Weights of a small GPT-style language model, trained from scratch on English Wikipedia.
Size: width 128, MLP 320 SwiGLU, 1.9M parameters.
Each number is 500 + 40 x the weight over its row's rms, rounded and kept within 0 to 999. Layers, rows and columns count from 0. Numbers have three digits each. The size before them is the row's rms in percent of the matrix's.

# gate: layer 2 MLP gate, 320x128, rms 0.148, rows 206-236, columns 64-127
# up: layer 2 MLP up, 320x128, rms 0.146, rows 206-236, columns 64-127
# down: layer 2 MLP down (transposed), 320x128, rms 0.169, rows 206-236, columns 64-127
gate206 092:506484473482580470491386567452421504577557501513415478508492477475534500491503520573479526539540587483509508523527537506560472432546465478464520531485453528474488421505494534433487484445480441
up206 098:500568479538532478480524457544570443422458468477518484523507568396490460518481480422524432595534499443537545503529496483454509553532428507574491501457426483494517422521461475469561505406570505
down206 099:510495532509552486516493496456566479517544485502453456541456560570489470449572496543484526529508415505502527441457471446521476544519521463511561455523467523475463555502511509487447423461522476
gate207 104:520562495558491502455493504482509448528618519428518484491375529481494485434485472512503474484517565515462418510515496478592444464499528417446584519478536462494534466486536520548511537502515529
up207 111:443465520466476488484486584494523492443526554504467465472521528525585545531478489564463529464464452534527449457503471493503501514484496502512486485494532499466443518506494515457554457499414505
down207 112:552491552428424482548530424492594511499481493497569391473523524469532535447483465587509477472505439528514504437523479471498499540479529511461503449505533460522483526482427583452559391534514443
gate208 109:539495459604536504502523443515470462444568452472483504508597540521529474533504446496539473595501546449458478480526482515464553538537491592498549505490442434487503472482487461529523441482503470
up208 112:508518436501474532478426471508478445515465486512459490485427482513510519502493499461439496494536476479450501513542551460435533452441478540505503496471521471463552516421476470507502456472575469
down208 107:471463546349481522462537533462465490477510595531452549465546511511439513456477500485503501504518511476500506490573494467464531472443463502516484418545468526515534566547482613489541539504460481
gate209 085:516423470550480520531459472427504459457467459473449500505480536482511510497452538471493414526524498545479490521558541502509480518477501500512494399523465440450502519427538474523453528521536531
up209 087:480451448436487494525469520453523463461519486510538478528531497548522476541507528525490514475486546424511495509416512604513530527496509511447483572469400521467480424540458548506455577551514466
down209 086:482456465548558455572493512479456504496545458465441520521480499531538508527517529470455528459475525503422508531478557465516482483440549465559450458489562509553527582518479502471499438526499540
gate210 093:430556446480463519513480507518448492546528501481528499465390421587501458519524481421518522502464482559451509492563481550467518503495445598551487531473480512525572546547464539471446428537530469
up210 097:525525541465536492494452465516521438481449531506538505517408477469415468483544428456457501455540430455488469520509586477458525557444442458497426483503477473492563493484483574518428490519497564
down210 096:529544450549443522527510501485433489504535537508526493494457519483517450551540508476503510444528520451480391558521469507483519543547436505459536481463520564538535475505505467452416476525423571
gate211 086:565439492567452474485516503496467449554509498574486498487469528522466564473443551576581526441493473482567498549496488515482478544511438520551430513546544448459555497516460521527487480492437528
up211 093:468494485469540553492494438490486453450497607546447462503501489463463484546416543433531444488519458425523484484486461520540544555469501479506540525544525520533471456442457527610512455466524492
down211 091:540431449462455521406481493466460462473487582454473468553474517536493522535459569489492441485472472509499517457478503526547460532426475402588477539535448461506493491539437539580521489434522491
gate212 116:511458525525502477474579621538563532429468506505515529521552458482508517505531454509548544493525596484452553521532538476493475510483474488573527576521493405527495461502484519518475455484504507
up212 103:456530436486477495562521436466459537564533497486483499466484588496493497528536511510442592517567565472454530528476474481433563523492532547551492544495514527505522525471471424470539458479547541
down212 106:495537549517487457470515462472481497584531487448501589448581530466503506528446510518523449520498506460522481517515495493503435520515524552500486432497494504485477496532447390465497519542482408
gate213 083:516507466497469431523540531504487531428485490493609575489470491561425472560461411500433409511504556535504507498469570501540526442482554514443526479536519481519563469503502575543542528479609514
up213 083:488477509588471486458592472432483423512510519497522477461472481474498523562437522464538548503473495476556466521498531490504493452540497529484497538513508526507514483503560460505505546515515467
down213 091:447522515515530512482478505469447450484471447469448535437478533484502584424517590477428522500498496487500552489515549527523466475519471481489473452465532493514514495418515463463513526532461498
gate214 115:521523474533497511476453562482507561549499390570461449473539438516452451525574436468463538514567528511480559505510498518508476505506520577531528434525475451514474506465489438436556505518507468
up214 106:455471452518502461520476443520481427439441497434566446589480415536495487484490388406496488489553462458493479521495479510486534514550468459518485478419533416525539461576489529477491535516469496
down214 109:498509518391571504473514494509547486529467540516490560530575547490467550495563603547528532433469482561473518460449545479507463449494497487495498511621512480510500481502502497442485443492572493
gate215 096:519522554491534509513511492528504512538539512604565455489514498543522520428473492548529629503493513484436473448479522455534491511562405520512483465524498521506474466524443497492436546514417441
up215 106:501477557497517503482551569507509425547527515548505522489444501474442543513518538518527569529463459489412595551514558478579474475540548455457485427540503509528435487452484570531529546517526532
down215 101:602546524434565494505542550496501510536500517425545533568490408504505570410524455505449440483523437523468550471472528512528540511519546485489471447559464493494494516503571503540545473443514526
gate216 119:588530429537557495517543484472592514494478497496553554487515524510434528466517503500517503553457533512507466488524610558477526500521489490472514522501355470495463531520498470536487461529488490
up216 108:419490497544500537478426550504510503496425446593483435465529500499496502540434444509491530492608498539481527501506527462467537506556497429455434451518478480509514514452533500477463547482451540
down216 105:451504479613467557522564487488516471478534536465450487498486489426533569474436549487457493493487541516520581444527514539476484475522466462444474479592539433565520550485523439502498490529446518
gate217 098:533514524482535561460591495433476557481567510500551461452520487528518488518477505492550460402489484495440524515428515586566556549490496468555511519512457492522485500474455509481405505489400537
up217 111:517535553542515483419455503465532511455516508469551464470557421516482563473451546481557494579540500509542513449475400511541480506551473547528543523515504498527533460500553501524459523486454508
down217 108:439541471520566507468538477476435530484500509486450482386511481507509520444491484448481523415547487534512572491505542552545497519472494496483534519463551556527477495446532512544536492525499513
gate218 106:524474453494480464481539493455514515478508470448537458492473583552376526518475512547476571478454502467511512454532454485517484533513563501562482499496456466470457530476524468558562431556470432
up218 101:538473539520461476477556461528487497516546503570518475472519469437484532534529497499463550560505440529546558493475485464527541530517591561536408495425545461522463482406482525485487493555507506
down218 101:495517598500530552530455531468470428528497551485507599459521502486516570545497490499516483461567504470473550481613552493469524520518489529565437461498532481525540537472533518414414474588467494
gate219 082:521579559523485591490472582576457420512498558479534544488491472547461458526477508470518479434555529502492443497529445508511607489513471428572516552595531493485503526436500535548490437398463526
up219 094:492487531497511456496548488467549544557443479477494511518535519506473447515516583512522435489584498492523522585482424506479571485510525485553485501483569424532503424420582535445483494492561452
down219 089:483570541492456547404539494518498479565535538468552502526509469496447528493504470481493446510524454432470543455464544515440487525577495546500470494581500490481520469466455576545502486495479498
gate220 128:488473445423483522481501484445550515547489579415450523435582525444449491511566545505490538475545589572445523533563541492498577496467537494579499515485508547462450466538461457537512544536489457
up220 110:538540544550500422509465497527492528489512451474479543561437453542552445553484536473510458486547464514554424480550478491532472440469450508498518499510446471460550495472460486527489479496408492
down220 110:467472511525483490461558468528569469484521420453572491557503428489531466461572498534503467491518536521541455541519494457505496455451490462476556523470526463459475434479564534493490532492511504
gate221 087:459514449499503448440509522551504466521503543539420505463534500502545547465434527529531439503507428461481522440493497538443531511454489517471539544536516500542563483499437502489493531521535439
up221 088:526533555489580514502502492510548472489456449529469479469545440555545503458481464499521529530537504496515524543523496438506482499503482486448467456480463482512429472580524413518581536458471567
down221 090:526553498388522414470488553506521462517459369516533490433503505487430474582517492495466524492470535535500524532544495475468466498459535483485465521487590529458436525491507461499551458457487549
gate222 110:495499525471526501502516556531537424532527538504495461442468478487554527583585496538469453480526508519450513481510477599522511501587435497532544457475452512503496494522446524563449458444477521
up222 100:520533476547473464472535498586557478585553526541556516487419576485452529520459523577560502513518471503527528507514513478492510532445540524487490468547475473499498499408545593408535507589510458
down222 098:525442454489508544527478542491506454518439471546458513436488459514553551532369470455512439478434612503450507513470472529462506439524464483506466433493555505468506519472521490525511539455470479
gate223 102:453516537510524455519452384449505519463477459428450528512483457520495562535449484501494495496507555480527434485559488533529539477541486603493448423446500537585482406479507480488542420539557504
up223 099:514518536493471432479568526439536558469499481522475552494461542533498515490531512575490513465530545497569517517424487453498488469431433538492505577516523444528528522525554476552482539490475433
down223 100:531510543449482488510441442477473460546439491469386500474479518507535553586442501504446467501479542578499489534462530508584484529491451555540505497478531564517474435472518418560538464529503453
gate224 113:477468515488537535505510473462469541463581543457558510564503477468489563496575478442543466448448444457429490476563439527448497456591547519493482476465390496498445538452503473503544489493533502
up224 106:502455479515492526557513507491449471493465523490464505408485388455528463426512456506442492524549510477497449502458536506504463467414570433511571478441493514442518521535494583508521562531521496
down224 109:489526445519506463534620492448541509563533526617485508515484500469584460495461462448495482477481494445541486518517537496530485495501485515470466402504496523559476528551503586500557480490456491
gate225 095:529557544485447486463473459496476499481518458494506535466533488551470538490507550521445521470485442399503456523450478488487515523514512487528496494497451405418496447553582514558488541564468498
up225 099:539447463494520555515448478548523508481498545553423461502500445492471485445555474489459528494415556517410507530507507447523596573486531376496561496466539494445449487471497456513470521495467495
down225 098:472490463515463476535472553473510562471484548491517482527493506434463456520543552443465525491482493474397542499544525485555492499478533472435411468493458529496523526476424566513473478480550587
gate226 076:469419409450587517453472517484492479561505443460573523492551512451502493544500437492482544479486418443474517526527480459474589417482464538511491473560467495486537456495516457528470501506532497
up226 089:572471564546494568464501580460428515557491511509569521453422475567420532468488470510518519459479441495465534507522490557567539457565530490442557489489468492542500483553463573418482491515538505
down226 087:535541484483496463556497496482456487547493480554455467491429605511494518542531544531461523467455501506531505538532537490553493513530521469474513507456538509543483525523473465489541437576511485
gate227 095:499465498527470496503503571461491500490448436501421544506478456442548513551500491488504463555537436432492401522517509531528516467472508501439494457558473440452526484539490408510468592450474506
up227 103:527562483534474449562426468516498517498453429540485563509469472511525533509487515498489494571516491485530481461536538471486475440411573476524433494584569490490574490487514456495498507542416511
down227 095:491459489565574471498549506535476471495509578501527530514466446459485451565528525483525436428485504528471567474530466460462523510522427530457475497512490576505508519528500526506501497487481460
gate228 095:522515460499580525481546454494528522513439516489470513502508416472483494513457579543521513522518501445545498445507514514473480527575504539502515483473470509451450499571524570475500475544454452
up228 102:523545450521450488537555434514546443432492511570485503488559462491550574509477534534485561528520512523467450397544436540538542481485463538504512529472512511451558523530498520488480420567466497
down228 101:514488528459580492556522448462470550483535567519541534530463487482527486524460489493506405503473520462517565521519482494464502452439495479499540396484506515531480502444520482538471555530499504
gate229 117:505531518485575488507577467468513460518598526492531501490410527467557535430504488557463553532484559461438451504468520529426480456562477485473533496513523452519453487506508520479568500518496450
up229 099:521447508428504461422453584459529463513551479517453532521437514593501465526483496500486492486482546466476497397549514468542410461532571462526472522529415446493498503450507542518548562501568477
down229 106:523456464465504475461489523421439399572461551503475511446538535529508499506542555512406509460498527444505460451513534424396515484541487515474515522532497497501518469501466505516513489560495577
gate230 098:538517500494450532462555521563515511553543540442450478507515599572509479499471481497540514504536472467401571437458519491544510559519439499481532493501528461556421473453499503497570459532559541
up230 099:515508541425547545429538476546536579481548548463461491486537539472490540478550560646490440531534536460437448442490472497522512490490470472502413453524492466497503454516494508508551486487496515
down230 099:510464593444493493457439460469517438537461593528571540410502532485557564453553543491452542505526513493435475509541468506528450480525442584508540458503486493550493518468551527496407522515487486
gate231 107:422486489536513524480485506444545518519497461482515582444529475524439568515443489479574518499537554464510449521547481489469546572472439533499522476477521491527517563452560474491531500512421509
up231 100:559483464553563448522575527558507527509534535477488474462563452484465486573483474519519545493553502521511533515525501488441462430475550533566514521475489504547509499596467518577510483525442530
down231 099:505562497559596465465549508507462482494524463488608451531512492427486477567420422532545567538550530471475536511446495488442475456473551496451546572525460466530501493482470490606522514485499537
gate232 092:527442485526437506446493493505486446541519511491506492479424521487488560485472498429597491527526542412474542446525522428526490550458500487507507589552542525532525458497487551537515583494503508
up232 100:459485524457404501552466545459530469490506507440500495497499521477471521475465505480482475511489516555545505485557515459506509502418519500547481542513543522504525493559426567502503552479554548
down232 097:484484532538429552482519491477472465473576544454556471412470441497528574468492451382513518490572415462526513501512549517501492517474564513521605506487549509529500515470564536453522556484473531
gate233 099:493467441508473566458488523424584529469477396483480520431471482480565563551460455494484516458571495465426539541488513445516433485563487532501513478545512453515471523551529527492459544458500473
up233 103:456483494565485478531462488526441517499525407543548479482557547459554491533504483512475505471473457514433474481482539489439474507448461479499484507510535453536524522432483408500501538504539522
down233 104:534500475504438495455455464528517463492561494501469522577504488519511484548496499519537462487518508467469421505545510488460490504462512515463452452532536573599476515489500497525526518487480524
gate234 104:502417523544502493519489547479486520496509498461491607507526436503516450544513458636425488483475489474502463543509477523449608499458422519492589573516511582516488541470483505511554541514494460
up234 095:518554523511514552457519568498491522477460463506455517540485467502470566464431498499502440487539464524514499527499504530528558484494470546526501474500510447493531471493542512534492461487533520
down234 099:506535448475456486460523529507488507485464542481461505482513572510496570585511471463509483506454454471519479534505538507544535447538550483442485446506512450520498487499465492478481466522490520
gate235 105:517489496558544536443521462470460479531473504459573498471516493533467500528528497533508466552545495524453525492525549537525502561459494441533475520475530458456494504490494469487496510556467570
up235 097:508543430520448461478461483510508525523502508521522575471466545480489565497501565581511538548508438545476412584433493427533516473483560480502479497521478490520465504496527467442440500540570514
down235 105:476533524513530518486469498526402492488489462511550590558541496485514527494501547544535500475458472494429480487446539548488446509514545535532501609534549456431562490519523487444476488534479506
gate236 090:533502460457459500452562588510468488542530464411534457497483429463505498444646488537573538472514465514476474467477545439519496485461481458500506542487540519469486505550504468473499466513546567
up236 100:490458612504523551522496545513525480459483517479575558444492571417549511534501490443504526491505492479483494476433422489524517428448513517476505512562455491498533439450491531480562448506427441
down236 097:503490544532471485432445527415503504490517465453438509508466461542497467504538470519462500564477478480526435421493501494493455414535541476506483482505535551469456468440446456455518467537500531